Part of a small language model's weights: MLP 640 GELU.
Each number is 500 + 25 x the weight over its row's rms, rounded and kept within 0 to 999. Layers, rows and columns count from 0. Numbers have three digits each. The size before them is the row's rms in percent of the matrix's.

# down: layer 2 MLP down (transposed), 640x128, rms 0.0196, rows 334-386, columns 0-127
# up: layer 2 MLP up, 640x128, rms 0.0513, rows 335-386, columns 0-127
down334 073:532477522488507505550500479481496528528484512488510493531505472514514515498507516489498477508466557503528517461491518478507514509499507516496504481493524559482495502495545479476491484459528504446517568509487464508498481537508446528507494440490507501495497514519516546493509533552536464487419490478476447536492518518529473501509533516509484484507525514525520525528526481497498499524513
up335 085:480536522494563473511478490537482503496485456509490518516529515496528479481480478501529498502491527490531524507457495504537432517494520497530493495436506495452489507486444482470504498517496475542461478516516510523514554545484522497497486487504490537472490523473492486504520475516510485513515512492512498501433522481534501492496517546491459502467480559463524524478499514471537515482488
down335 082:504497530520528515491499452502501537503485525475572518480514501483473506515493478519524525522501489470507538495539492518538555492484490507500484502528479442477459497484497494532519501485487482491484551506500545505508465484502557493521499546475494501470481498533541527491570499491532482525538500498513482506506511505534514533492521517491474509554485496451503462500505543510518503516445
up336 078:494498504461461484449493460527483467520458516513499488511490542523540531480509542513484477485548508462454517498484495498514440523487463504542497462484502488496512481482460470538513468479549534538531497516496504520501521528531458481520483503514499518520510494507529517522502518554477520509484492505492513475532490455482477475484522485495537500504495495509529540510462462534491459460499
down336 072:525523512555515455494487539490512465490498497507523489489512486521523480485501487542483495471454461544512528515530476451499492544512499508539452486542494473495502480518502519524489531515506525500535483513459506492505506525531510512512512528519458490497483510495455484490475486441495497478497494471482490483477577477463484492510530504491465539501507560509492529470538463472495536482519
up337 088:499547518536437530485512502479509504503530514529483487472532484462512516524471476513512500479518476514503549510512527489481518472508552497508489484508539524501564516475513477497511520515514501519517454489476547481505537506476480492503516477570526491522484479552485492545492527487471510509528517501545509443500461458506500465494509453483512493491497512485463474510493523505519465534521
down337 090:517491503487512539504513458512453483524524492494499502447490496453532512524470524493508478442509515480481517515517504484482529485540494506512489477454482528493525491484494455521493491498517524521469438458475513473474493483509479467513529491526494481480472499496506499520503505482526518510543490481528586519555476530485486515510482447495531468539537512503524505535450507518502482496511
up338 106:474533542501513496507493447504450469489510492506509511496496522462501457509509486517522503496562511469467453479502523489512481488485508491497461489538501508504523509450498528499503468515510494472532497528484506502494510532520563504517488486497545508473527484477520477496533567461503467513512522494475560483501466492521501508480516482503508484527548444451487494502488551523498474541495
down338 098:497479506546507518503509508498548513496532527525481497545516498445472546469532539481498495501522526491492486505468535524535469499496557520450485498504457466467534532499507513507524494482501485510488479498502512482491508530513483498527518483537557507511467463512466535496500477429534496514534548488521485504491481476533498468438495512518505523484498519456501499513500467490483509540504
up339 099:490513511506518486508495471533528539504505483503472498525498485535483478477474515525447535492515561542479487503472492487466540487485474481480502489483490542488541492519499522473533508508458490535487497473506483508493493453542497460519486511488532487489512493522480525520466522539462454494500526497596486487496545508481462528489501499547488502497538511501513484525501460542488485464503
down339 090:498465500465498457526499512459557524464546482469514509531519508504467479444508523496494510497512541530549479490490518474478499502454487480508488484524517497477532499489524550449493502509501508517508520476505512522534524504526491505526472453485531506502501491477528493499473495510504489555464512453568462505492510504500473490485494488551508500487494521549471531547461481519515508507520
up340 123:492483474511482543517506481501473487510516488484512493492535508505501502480483542507539518480540489485520503540504497519527500521527540517511470479524511456546498511457478513514494493492466504480496479522472519463490522572495496528530538494478513442475530498508485544479526503541489482520422530508531539464497489476542460471518466520495499472538461474481524493500499503511464520486505
down340 114:511511527525493494499468462486504483522552517467510479471477475514510543520502511488506503494498474450470472475501518502510501481524527485500498491464532493529522503490549503504533464497499443449488490561505557490490505436504486542484515502494508519491534494480529542496496515528513470536523485521540518477440499513510464481522476524522529469498465517476495490488520519508476504514437
up341 127:489438510523479512481494462517504508499473486519470502506509491504505483452487513479454473515513512487488524509499519513507440513557538532517501509485486490508508462475498475488527493476526492517501482498448545477455545488511491519544464504486489536538532458496537534486504481515552483502517501526463471462479466491518490517514541508482508487485516490486529524494483443479539494518553
down341 125:539502521528511516484488520527482532493497567499521568495493496500481462494472491496478488463461489514521536479505501521531535506471530443490501519512513503524502473501501516503488528521501475504507535509464464503500516498498482498502488545549501493484490482484499445482522489493485411549502487439486452527518520529490484485529528513515460501528518514531480479493483494482528471498483
up342 088:495515505508467510470540497524508529527526464526492492459482467484525480500461508518508487457518449470534509468495508490488502510525504527517480485477440518497490567485545516487494499474478510523510531486471458506491522525495523520530539482470537510510466491502488498460461457493496500527543483495479532458510494504508523491485564546455490487473527521503526521471518497491482498476542
down342 100:521459520481507499555492471476443464552517520509471480461514493514472501486492481525498508451523494507536531479489493460514542512510520471494502507516518528490532488475475485477526521492490506508491469468530524522520501509505498573501521485475531533509482505461524484524527525518525531482452506473487485460454454535493519506509488558501507512531548494499514485507526513506513473526532
up343 114:537493558489549487489519446476545498513478558503507474519498498514540516507520501489525488511461535546518488510500451498521502518516530500482518509498529499492456516507494494473478518541500482551472523496527504494480500463493482507479482514515492496500443486503464501481442457510503454501489530528478457542486523499461528514514499506483515513486490579495530488510525474494497508522482
down343 111:462463545441525519484524506468478521467532505492509474534503504532464485537471492479487490522504483492515485500549549490478439497484483532508505515502489474525478513490483494456488496467507554521472512487487515536520519503524519530463464491510513487524519492472502498488480495471504494487563454543533482491513538558504509494496457524519478518521491495479466458497491512517496493523460
up344 078:505493471464522492507495529465476495463473509467520502508499536525473480470514553547538526540497563473451491502463491513487469465502528532484505519459533498511499474515473486498486542474532496470461483470485511497517556498506492518543482541447526511509513537508536487434495489493478489504473515471508487518485486481541521530499511517476478488489470519525508478517494521486478507519499
down344 079:481464513501504524490522483468484513481511491477528496500489515537469525516538517533508505511486545458456497499482518521506460496516495501501503481525505431461465492511479487487523504488531529498501467487506533519538538486540493480505496503476494539498523513490537485446494492483482498479486474511516451553468524481530534488456484504515487503473497503447578493547509487516513543469472
up345 098:458493499521463496477481502489466487522493482522523423478502479497493471524464568472506510532441503536496517502537507481484495496504520496490540513528496547484471518459508474523495550494509506494540512497462481490523522468546517508482484452513523493475475488535491481552485441516479507484488495523463505481498510497485534528501543535508497523512523530525509507480498531508515513502462
down345 104:502489556499458507493494534502501544494474463504504443489520542487483531490506488490470495526455485522499496441486482543474571496460489518491538490478508501549552491493531505491490501505471510518490492455491483504530471473533527533494457511501486486505530507480545516505493480482513540536498531525508477541469477497499499512512507516519471510494509522472451507483500534491463518496455
up346 123:476478503532492522517516552479496438456488492478493493432516515510528477539512486522533522513524519513479496506498479464494496502524462523498478496505474525513517523432500463527500517494458514536523524549481510461470503501518487505543511509470545516498493516473509485510491502496552550479490510495507471485484475492524514486481530507532484473527531448543464471535483500513513484520528
down346 121:535492447466499498471488526481477517497503518543490493500490476488481551497509507490541531510465486485517496480495504530508516540473473487525469501507480502494447495493505477552486514486510470518536522510475470544500522458447527507498541523526469528516510534523465505489485512537455501479513481499467508511512506486487530448478495510479524555545484515464479523438475487511475473483474
up347 110:487477519481522444517483560520478481508495545506534481513476503490506487519542517512499468543508531465486533494525496508513507513494497511560491540504495448492515485496514465475510510515481524470459472484516503502515504446506500464487458476489485501506501491525500477505504498493501463502500494471534518593482544519530515532502442476540476512512480513494514514477524463491521543495517
down347 106:447499542534460489481469512523494500507525482493487511496488518553518532484477496505498492501566494502550472487487536462491517455493518489484501505513440491486498556494526443494518495496503524499546524486568514483499496543518485494492515483498492497475494522493454547470512477460507477511456516494488566503492501461519510499519528500464504496513482490498502483508508509484483486447532
up348 086:497515500472545479527483448532525476485468513469488465487505497519507487462494497550528551492476488508490466499481458493477512472482504561485510523503491519551468521502484464503462538512503479555499485473523477491523510458495500470517468483523496491487453499451523487491554481479461525484501536500546496495475500537525469501512482513485502515480549519516508489506488480516551480509495
down348 078:476502535457492508501501481465512516519514490502510514508523482521460484545500503528544514477476507478529496509500498500494467486519504476483498507524478466492490492482503493472491504511510493477510504515506510512560505498494541508508468506571473559526504480476509500523445491486473484555530455480552438512436518483490471501504458523489511535436549497471489510464519513488511484506485
up349 120:501457503527457508525503515466489511537443460492515540487540488479531485499500510477535467503539517499546492490517463518461453524494498490507493482507467519530511514539503469485497516520489481488480549522457496528490536532514512512490478489460500485506501513474505486488537503488531482512470525483485455522462480487526526475509516526538481519509519447564506510517496479557490479538483
down349 122:512454562480499475516569537525497480491452490486513528493553499490517471483499548522466487492521507492546516493496513517470483487493518517493542499488469510510515530508508509468498437502520497526471522540464452550490529491489507460444502476496481506470498506481500476511524488524475475507532540509492486501466479521512501504497497534481485494499513542509511472494481457539509505520550
up350 104:438478531512527542514508488463484500494509539505520507510443487498532479502514495491493499498473509501484474546533461517518448523492505469480498537458443531492500462526477440505514450539496484495484520488515511524494491504478486465522490462465537527468479510457527492484493487494477516490477484472511526504517489505530526526517493530510502494516431546480511507490517492488464474468514
down350 093:515510534538501468488491505506522485475500510474497504531509500540514553491491458486486529529513522482501487505471546516507501454482481477481529478553497470493480509456519525521485461503552518469539476530522494447455514482506517483524536477492506459486529512458532510492509526501478481538546522482519546515466457487498507518475503527524530528525486459523493484508473516493456482480518
up351 123:465460499475495530515491494496492470498507485544498490490455478516503482491495500511485499487514527489515515526528470513502500562493525538523483483524487450474520511513489554459496494500494504493536529533493528495485498490488481496501498444428497530482504471526518479474497526486529450490492501525502465502475451443536514457523558481520506532545507504477487499503513484523499561513530
down351 130:502488459490468496534516495485469489518488494480515483492469504490475474525486488483517479453490509465479474514481484480475515471473510476478527491477513482465545500518542495503538531521513473479479506514537552507519473493492475473561507554503518533486515550525496496497499576492529507506499508441531501484501500505501434495504507473475495450500484459540500434500508492514508506521493
up352 104:522484485483530463463480490494453509509507509510480519501479451521498519540512452508489480464538497483543444504508480518504495533437483511448493490480493529502523522539459526502502531496465504469506502524526506513475511489538553464475506499524477468480497483463506464493530517487543501476483454471538477526512529506470533504529475549491499501486454506498500540500517513509503497499470
down352 099:494518528529500488483540502493481490498475518506527496498486499465522469525514472552512530492480525508500471495538472514544464514491519483497555491505522518475503476457499462482490521477490491519513461467480469558493515492492526488482494555549529478505499494531505495523507516535484535492461491452505521531468489492510489504545501527493509547512475501576475432494459487503496501522516
up353 120:499474503494498536454499519468484509489508471537487489495502484482526505508511458496470503468480519499510485509507474461516478527538524513488504522493500533494508481541475432485517545466476493511517465490455505437524478520531506510520449457513497497547488483490525508483502493507545540502476528535485494470519502507476558523470501496522483503541474564490485516498553460519505494500474
down353 125:473487487474528558482489516497512481462529495480527474520494518498480475463494507534464485527494500504499473535466497490483496435482463511476501521487511496531550505495469490489497529507490478502539521474510532526534410467531526493500477507497542535534510488534457525521500510472473482533516498551501515459517524567491498499476494493509483485516533489486473489514520483485479495529506
up354 113:521476529487475490469483477510484519496533475494522503491478529497446498518460563475475497492576523502502570478539480503498515515534453541510495518518493484498519518467473503491530492489520493477496505494482475457542510497529506494456494466448507541503500496517516492483495501488538460570513505469500486509494476487522498522517513501523525463513518469460506532519464502496469513514477
down354 121:512456510484487472545511497508458487522491528494506521510527514473504488504486511503507534469538514550536450506479513516496515495469470513484512508510520520498497501461497507489539475515503499525473545512515490494468540551486492502541495540524527464444478467505454450487537475489533534521503504470500466507470520533436484521530465495498510481463544476489488476486524510486476469518524
up355 080:459506559533502539524516559500471486482488517522508468509517503522505488511531485482509452493544471528499492483512485543440506517460540492481494499545488502496515511559489516522533483489511484489510474482528449500478501487466523501535514491545496511496531482531517457498532492524516476506507516468465488519493498502555524518519530478542516527514472539472479522495494458490512481520527
down355 084:514506526530493536584508522511538504482511467478510511489492489569521491547498529495510484524499485498500484515504549541470527491462556489501472552507503465526486491528483510546484478499495532493491481503541475482484478494466520465537471531505481524499514483505511500482488525537513534495558483502498507512492490513487501538515499483538522451461472467510462526504499466487479481503510
up356 106:481477523515526554515517476487490492478492551521485468498495527556499510496485503509509496489502496497500516445521499515512500552491503545494536522527482483492495465519465474472479523475497495529483530545540541485509505472484442479456451482489522509475481523472512483463465451518473500512480500519496433548471485508458526492532498503526505522528484516517480527491498494500540527520490
down356 107:465495519468525508451520505493536509505589481474487489483450515505466518502477524537500469538488504489489496521486514523492474468488537526474541505474469469489495475522515507524488519495520472496528513476492467484499507486502493475467556486473475505509512500535495537530514482554464519492492504452482516489480479528500468461490482493515534535464482448478500495518529532481496505454475
up357 063:516501497551522505490501471492510519534498492480519566523481516504493539490499495489490468520480494452470516470505440475518533504515531497471501513487552513475479505487455483535487515488536511460504491481545486492499515450500500511442531526511487500478429536498497460519512522490531487528498463487506527500466502481504478478460466511487531481538518551491480517490508459510530527501502
down357 061:529518537515531493498544530481517478520499472531509459501456497487507506492484500517516510471494534512478467487512508461457479506519469515480538468458482499487513467502450485487514503507494512470497519467541510513479555507544516505474515467509466490531560526512499499518496477519532462551530479487490488460476503518484477541467483513511473495526487521489446491482523493511497466514430
up358 107:542482465499501475472505524442538516490475500519465499496470514558498451453520520519519507499488499525555507491453456497507492524498509496501542524514483508509509523529495476482503457505516504553479509504525496514475565508519552454460513520522528484527474482499508472446501503485518491489476526492552465484507509512456509540474481478504496526514515501506529503492516481495541483499477
down358 105:460481492499471490476533471442521519496534553478513476504493525496546456507475491499484541485495493526474510515494521498510491488510525488511500549482477439486494521474533486456466492505482494544483478528529492522509524502524532459513529510503517483527535445523514534480526465481506472509521476437529481503482519541474481518495499451533520513465509515484491500531507516491503514456481
up359 090:486500526467506465502494496508481502477517540479496479495482508524472509507532460532489489507502518439513508526456488507519508517510455499519547515497506549511494477489477520459464510497508524486480470526490502496475451474500561517457483500540502539445513518515477483468511487499480520504509477509468478537465519514501490579499526524480469515498482547473516478526482466496537528486463
down359 091:511519543501489472500490519513466470481499521483496520457468457493514526491496522517529512531516539486520530520480564487534495495490511483512504486510476500546445477472505502518489522495532528481511446545435505515483494532526523515493537526505458484460499457476491531533494484538496507455481506471492523518539525503478479511491490533475470503546544507473486517541505504498462486496510
up360 076:501514524517517489507486448529524518484516500521520545446516511530499526483530493496529493511520525502496500544506501490503503536466480458497513520507481517507496530475514512500553527524502539519488507521517466485529526526491496493539473470462504475445534459501530455464519518499474491485515496489502479509511498526475462482463528447535516486520525532552527504483504477476521509557443
down360 076:476469496494467533468533494492468570456514514528483493500505465505488483484553517479497532552484520508524526488522496496516508502505533480514510492508476486549469487524531513478470496524534531523557536448500482471499497497476489484531467462502475484483501495494505541526466523509451477480505527460512524540521502526521456510502535480504506500500489502507505517499501425477493526472488
up361 084:508475504510534522534515505468477500479464504472481477505544503463519477483530508536482523495498498514470463479498492462508491490459503520500529469472516516546492520452477524486548456530546472496523527518504505537494526460503527465501494527491498489451483515474497499532506496515473479531502533523520449457464521470456517540507507506512453478496503491508526479499531504513509474555454
down361 100:541465469501522482509491461483521502462467510512521489527461492502512534508534504492473531464521506477505497528514472498501516510484477510489501511502578515461502543495509478462487511476538494501541502452543490506489487521541519450533515503483444508499502500497491487513528546496482483476488512443509473473497541514514492536493490534526454517493530479490499529501495475448539499541468
up362 097:516506533467478490477499476511474478447477489531487493539514503507480507506524513470501495525500531515530425454467495515468528513474508498518475509504504516484506495520514520468508488504540496467481482474484503437517536450534502495542534517531499448502508523522470495478463499524540525480511500470519547514485520495460467502482459488451467488487481538537499512530509498519500465470485
down362 088:471491447488491533499483524489536520548473481494477505491509512471489481492457490474509526528465544520525490522461485464456517505504512476480496498471456468486486533518531521517526497522502472495494484436503483528498532514520458499540570513466501492513491474483499528476521526528557479517514555457496521552512493521472516513493492517496500492502522465500538501483490520534496486474515
up363 097:500493532493459518506459493528517513491474490500466494521533467568467466494510500527562483491505511534481511474498467493497527522473487466554513468520503504523507497511529480509516442522503521525468470457490479500491537431495496488519488481508533498471484499496498457500484534499463470504497527490519499523499535465465457503508462501474503539478524477519477498527495503523521480465547
down363 104:507529469492452551486471530471535516480521527474472483512554482488468511486506525483538515505502500498506457530458517474495514510503488491537496502487467496508532516509534462457500502495474494532528488487493536476516494468519524526519489507489526543537513488523529498499460512568502466527509535435534507463499519523530483491484461512492534490500499465543520478495476487539516512467507
up364 081:485453488471492474513525477488466498496484516495486536478466518457512524547473494524520544472496493474444487507491538502497478485493501486493499487483524518529476521532473497557530471517521464493514463473497494504512528491470482493460508533495494476484479509488499464481539539524512503522499459475462517450497533507466508533493493532512475444512533534551518537489485528551479504487486
down364 079:456497548513462487499521489507455515541483474527501497545483513460515527498491491510521518485504519480485443468488514473515537528447460499536515489469546530499462510498515485494514519498539504505520485538496484492524504493556459517498479529515486513496446534486506520457531532492538479559495504475527487470498536497488512505515554515500469477508487498525498528495528465495520524524494
up365 090:469508520478500502481506486546476461535497480498524494484532457455472553463471521510482540525516477501463454465463511487516509497499524518489513506524459503481510470478451516492558493491535468512471467508493539501483517520522548493521471558506498478513508491494453487530516554499504501489442511492503486516478520544487505483496528515488519534515484516536536462500504521500506494513521
down365 084:498497501532536482520560468521476482505516501479519493504467495468433515499507530485510558532506456484488456480508519494512535486525529512493521472515507468484518482469483519512509532474495509495518453506486454518482505483514523568546501471517502542486460497521478510510510458468519522467488502496503473485465466500479499537467522503464465521503462475480497494511528519510513513476556
up366 099:500485505502495502484473476506504491478501497489468486423496527491519516516514511506504466567483506483499531486491498500481506499510506505497534528550489561476524479504467505506511477476511486484553494480473531456539515461505511496521464515557464505502516484515501483501501466540514476480422502495476520496484499485545496481504459545490488499533457499462508509478491502507520490548439
down366 098:469487524512510539529455468472492568512484523509521442505510483566463459477526541506490514514454517535481460505493496514477519541490499501461492496464500490468528501505495492548476504523458482507542536522477471510533477492502481539459499472513508509514472486488494503532508437492505478529485496512489479518475517532475508475491520486508495496467486509508522457481539492511471499494473
up367 101:516464508464500488528503506490523445449483444499481463495546514570521516494449490505522537519484496492509489444461488535519522468520546539517509468474503498513485509496473474473489502523530471524500483481510517541504483498479482520481489493543530467485492497504502489497530503483506523514506526515551439479481474497495503486508491490441486495490514519506499505533513492534546494533538
down367 094:490516530511519500490458479512531488520500481512480525442510495537529511554520506494528507518497490456520486471485476520504509500512496497456513474467470507482483509528469486452489473449513494505474494473487528448461519460486498492485499530528499496513509504533464488527496483531534509542516461496529460495480482508486507499469464478463503499461537511454515546529503536557531481508458
up368 097:492525498467514520527533483505494505495481504537501512464551478543509493496521501498502514541507494484499467486522465525505500451437514495526494498522543449502484491462493537531485487552496497470502561527503494552500489495488504509496528479492445526474489483512432479516501522493492496487538517490485496467479517510506519511483497449475487529473534535519565470519477494489510470474499
down368 096:493469475473469502530514494489482486485494454530506496479510449515519483519500500506528526510545494511508513512526468496502502485487489489485531457471485448524498484473528520530478494496456509447566521483505476548495442453519500496510482459529513483535519461506463499532486495504495463480481513509464474529506493546552497535521481521536523497478524497514508496501531463501490520555491
up369 104:500501541520507450506500508488492497496482552558498504478517536521470473486529528514532510501576483494477510456470471500500490452527498482452553481500523513501485507490523521521491494515521507458508484481522509475492549498470490466480492525530517515482523489518497520491479512486458539481542499505503513514532479482504462488519479529454443484484464486520506474469511540484504482494448
down369 111:508448486513517567489502500483535509510485508556496482495478514529540473506475504466511499484507496467494465495504508537494502474529517542457495505476554512513510516511513491507504555530515442519572498441515535517541472491495500465500505507448513532511492492509453520472516519481510540544508497516513509474488497531503522490499498509525496490479476514524498456487513521476506463475471
up370 106:502501508505505528517463490565497515502480461491515528503525493462529468526494504463496526480514474449450480451452515512488526496507520504525449507486504482522482534474508495538472522489509475497460470489504509518539531523469519466573485503505526504502494499544502477516493507526482547477529493532510543494467514468559485499488488460493474484510491530538515488496479522477485500468500
down370 095:511499543530514503517505507466520511520483494494514498495500522478451467520506499499500544464508478473465477459486523487484420497519529473488455483472478507512484511463547493451473516488459534508521494469514516541506488512499532491518522492534504503558487458532469506468514465472529520510522515528542486503492514513508505487468507464463469527539482499504524472459508511554503494525515
up371 116:429529463497457556452508528535478484483473506529520522497504487488570493540475517483500488483471481488477528496503520501472480526504535479491500540490490519527492530511514504526498485489513519462544478464501501516491524508529458490544506518463496488499501460524535516514466502507480480516532505502516542490504474457506494483524513513493554476492491550515496492485470489535450542494498
down371 114:512518503501496479496442516525514502485504506510527515467528514536497513501472481507463495472490489492521526518506513495464529498497525466497465513487493510500481485511485490497493454505487539508483473518479520493469504522516455518504460433526509473484509462499502519519480488503503543518488495505412482537506538498484492473510508499487459483524584480490515558486498455458510446526527
up372 101:499472456484547524465463531493501498503492510515514569467512507509522546498484532471548515472513487520438510508506505525502521475485538475539486453511533521473514512520454496515512523486487461472487470464508551535495510491493478472515479508495514470480512485518492479467486510527461461492500499465476517503480503485494508544476464509508479471529523541472506487542491545509462504506485
down372 097:531484530511491461443497519536483522487544503524534515503484545513531518483496515469511479485496491507492469504515491512503527485477474516553543492535482504461513494498541479512514490508492498483507500527520510458528489523474442513543514450496531489499499486505457499469492504510505439494531520511477471550483469483557483482489525467488525496483488497469539481561525485481483527468516
up373 112:507521472495478473487485469467483537509488483478514459556534499495522525495481509518503515493469528492507523529499518481479461535529529505523495520544503559518485481509478518521484497519538508524500514518477462505492489483537476470505473477527548460486495486561487522464497454533507535516472527500499491496491516519563499515457478505501491502526464551452542507495490467503477477510534
down373 130:509500479516470520513485529490510533472526502512495447485550516522500482508471506517484471492442475504484498533505492515481475538489489522459518536529526526516538486449552491490576529473517485489498506481534495487506505530482480487497432512502510503514502525520448516502485454498532487509477473501471510538502489524494482529499497529480502523523479464531475510495549533555498491474507
up374 124:474485470486500531504521493514509501520477498497537476515523507539525524524479504520520474479502510478506512440481489509524452476527511474467531508518458531523487511493468526489531483469496472522476487489428508534477505436517526477494491503515524493544515510524488507507467508512547501522467459520522501531485492527501487493434536505480462495537517544480502476502525511536497454515544
down374 121:462466500475473472528486544478481516523500488514495463499522503498476493463494487514489517465443478502481498474505495486522497512500494470461509512518519477459522510561466491499517495467511458491482480517498506509497496503488571518493460463512549491472502485510498459515490481450490495471504474546505453529464485494532509500532499536516447503462457533535513513504533505495524544536488
up375 103:492458465461485490496495496507457509433457496488489509446496519468527536489485489507535498504527505511457490497530565477501497563495475465518469499538491504496532494500457492512493527524512468501498547537512459473527501533500495482501475459492478512469495509485501476486522524504556513499495491509493529532544508487514489474482537510512546508503459502465485543508492499512541474480494
down375 112:525506482515470515538473509432488496487473522556507482485505524519496502445516478503477493530484504554537508499466469477470456518541510541483493481532487499501496482514493459496504512534530510521502517472532513459509495483518491472517443536445512529521476522525484507504458497461501508477474491496472457496510512472512518520512460452486512485476488506524506489501476474494543549500528
up376 086:485494499511526521492522525492528528550447480495463468472460444528496486487518500490463483484575495518457490481502500505514488502492487523463481486508483520509517499475456517453506539488493555483464486498511504489471529546500487482536540483501517519531541480512497501512511482498530501484501466515498504479520508496492514511541550517454526509506531477507465516482484500497548511444542
down376 087:504497451485479510487463510502494478557494508460474520505497483502483509500554489429508493499481462493492490486480494524492499494460471477491472509503479523519474492479525505490499506499546506500480455442566493496514541536500506543508538501444523506521499486492472514512490500499526543505483511501475512545486511498471478476510511560511487507511529476476438553497517505547481484484515
up377 087:520478507509516464448487471463501479500484493552509541558488501465497513530493472535589540503506476489535499509495481521472507485521531495504490536444515499472460518487486531487511480514561493538524471501463509526469516531475448493489495513455490494470490491511522497500469464497527513486496490475543499514528464509504489526483531506519508520498518490510502545534482513498474494512494
down377 090:505494498495560526499529514479461481537496464489478520513511500512524474495471480482477522539535531519474497492502486466570550500531506535505506509497519486538500480477512455500498454501455529497493466543479516478532459451531479499483516473451456468491506526450492465517512509526534472515507504484500483535458485495494503500448513469482518550494518503506493500519489493490479508485512
up378 117:487490560483545501509468518525534512504517532513503486490448495515466476467514470518480520494532559502514509512505535489510456537494481494507515485513506497507493469530485506469489480505480531488467486527483497477516439446482500500470516499502527505502521471522518502515514501500535504473462483539465493524483540558526507499473546476550461511508485471465527492497538452500542520483494
down378 116:521486493540475485506444470506465497524524505508492524510459524553461482478527485505467523484550498485534507502494530499513488485504519467501505491545518526514513497519491483551514468471521529462513485511478504478497480497486511505469473497485476535539527484485531491519493482492547518503411505523504514498512512528519492493452531491528507524537492466491558446530506469476514477517514
up379 082:516483511487483495526500533484547449480516459490456461483505507506506538497500521518479492498526533500486478541501496518461516500514513497528504473439467532498494501495508471500450488541516469483464491496514505462525483505513522472524508487533523476525490519440541495531517506491515596501497510493505469466479489482518510508482482501531484437497505538482509481533503469515479458483509
down379 083:512470496521510520487499531481502490514516503505415528470520475469469509507480522488490499512457469496435475481435533518497524507460528509512506505503497505504520470463523467457459503495518517537501506485491498471477542511515486488514482537535471509497490539538521534481470488540500495507517505462515497519525475463507504478504526512486558482459489495467541507547526515515474499512472
up380 071:499491524558460485446511512476537498516499497510505475499497549528502510508486489480435481556459471545468490517527469471504477482507516470500476502480516491494480498542490528531481489481504514537548476488503524483475463528499523513459495503497537488493537531484505483475507540488449493468525525482499484489538487507482492513501523514456499486453529489528541490499479441496515485536510
down380 071:473506533485503496460500489509502514503512457485528504506457478500528492500490529503502481503496498526512518508503500472503503489485490492562463468499510454497499504567511514565510486516492514522500494502498545522492532492464517482461505513505500467537545475528505477492498497476477492477560477487514482530557473496503530535479525511483495487440543480517483483527476510465536496540425
up381 072:471530493531509489491483492526509543507503486488530509449537460482461547494519510507511459440556511505478525491500496508495477503504480451468511469528541488496490468488487510466525467471489510488502490515482546494508540446495478528497501489529520531522475479504491489482498471505449518532497448535560446484503482521455468503540499464489519493509529488493523491505500529504499511495500
down381 079:517531473504543505542527498479501514494490453499484518494498511468501481498502429453490498478460492481466454512506493514505448524495458470495485494521555515523488520509547503503490541487519475503509511428504465478527456483477516515505553522509486549490472504487478501487485496533517523531485493486523530478511477496464477498547500439516541510504514469528489514509503478514503506481489
up382 085:455512507497419491449471477499482504505518464526521495465503502500456486513477492522486491513503503503467530503471525529504489494482529475493527495476475529513524494456498530516530512513478522493540479472487507534500494523465518475564526509519531502482494496524514507550518542527469477467560471484521512484482510497550508476501537476521494522479505529480510462500460485499501434487501
down382 087:506473521503522485478468489512504501487548463481469467435499479474465478486493534520500431509503454508494479493498501512484483481545501507474530483451476499539494489512494510514497509526523478482493505476520483534517504536491493503474529446492498536488467534548511538493521504507492490515549510494500519499555489525525488502440514471476477517497510470503468510510475461498479554554516
up383 075:511492536480521464460516467503485511475538484473520466496501493504525525494484530490474457545504497502450518495490511535500500528485487482548516509487512518503505528478529499488511500515518469517510514507496472504489518523496521510491515544488526495454483568481506469512478548524468473511535540499487547486494520468486484481483504483506521462492482555473501492552542435467436495519498
down383 078:507491551477513511499450456471519523510510512501487496436446490481461533506514531555495547494485518532454520526514496515472492551472507462499516481507498476456500498548516538498493501504461509488536508513494476534489516501521484489514555527525521511514478506531528507507464525528453459509494484538478518491497518501516498487476521479520473523500501487510520516526519469499463478532452
up384 095:484559513528464502540465547469493481522480454519449510538486506472496510513512478530513495519530454492493505504449471475499504518472506504481459499498474518535462478534475496511506507510491513495505509526498497525542547500491487533548508479538474524545518436504504501473476484499465535495476526500499489468545493516509499495541488518449490476491514460530523511509524458510506508519496
down384 093:490540520523504516550471483483496449510537486495507497531530469541494489489480481502475536520499468459488470482492544525499532474490510508479478497482485527485518464496516502499557506518494504506509433539531485512541517499498508509538561501515494556492533483505509518492505460478476496547524510502496506465492504485502477496541558495477469483528504460505531487480552464507464514495495
up385 104:498532448483493459484504475498485487510474540473490545563503526515510537483454507526518519508498448536480488508478497515500484492493498447523517465450499529492484488506496502515523506465522495523463530497455506513479513518507532500501496496528488499526550503511499495470556471487499483521520485493512464482515529469480496506506424515479473520508552540503524499496503527490537481551530
down385 101:502526459470497474456525484470514463477497498499554528559488461520507531500479519513469499504476474487464499509542487484518479520501506447565485460447479478501482518481530518501561529476531525518485504503502511497478517505474492499508488503515511492568493490466520528526507479472514510478474562525484506476503503526475528517507513464474453516499476494491506518523519523506520463505483
up386 092:471478490470525515510484465524483506526533565516513524502512502442497461507507534546544468471551497459505525519535536502499487491518494545514516443506537532488517461556484497526502486515511487524506507519506477518551471503517488473507488506525511494446545456522498488489522503513457478524496484511503532477507480530475480525495513527514495523494482483471514491516507539528471471506475
down386 090:492488514508489521498496523550504502458548493500495516515517489530499531478479508471484450478497452525506488517486522498516500525522501554531509465541495475526479499464512507496495489468468497454524523530495530483477495465516500508522594511522459469540486540480481543485511469460509524521502544463509507495481486487508530494517513490480499511490536519520479480462499540450519497472509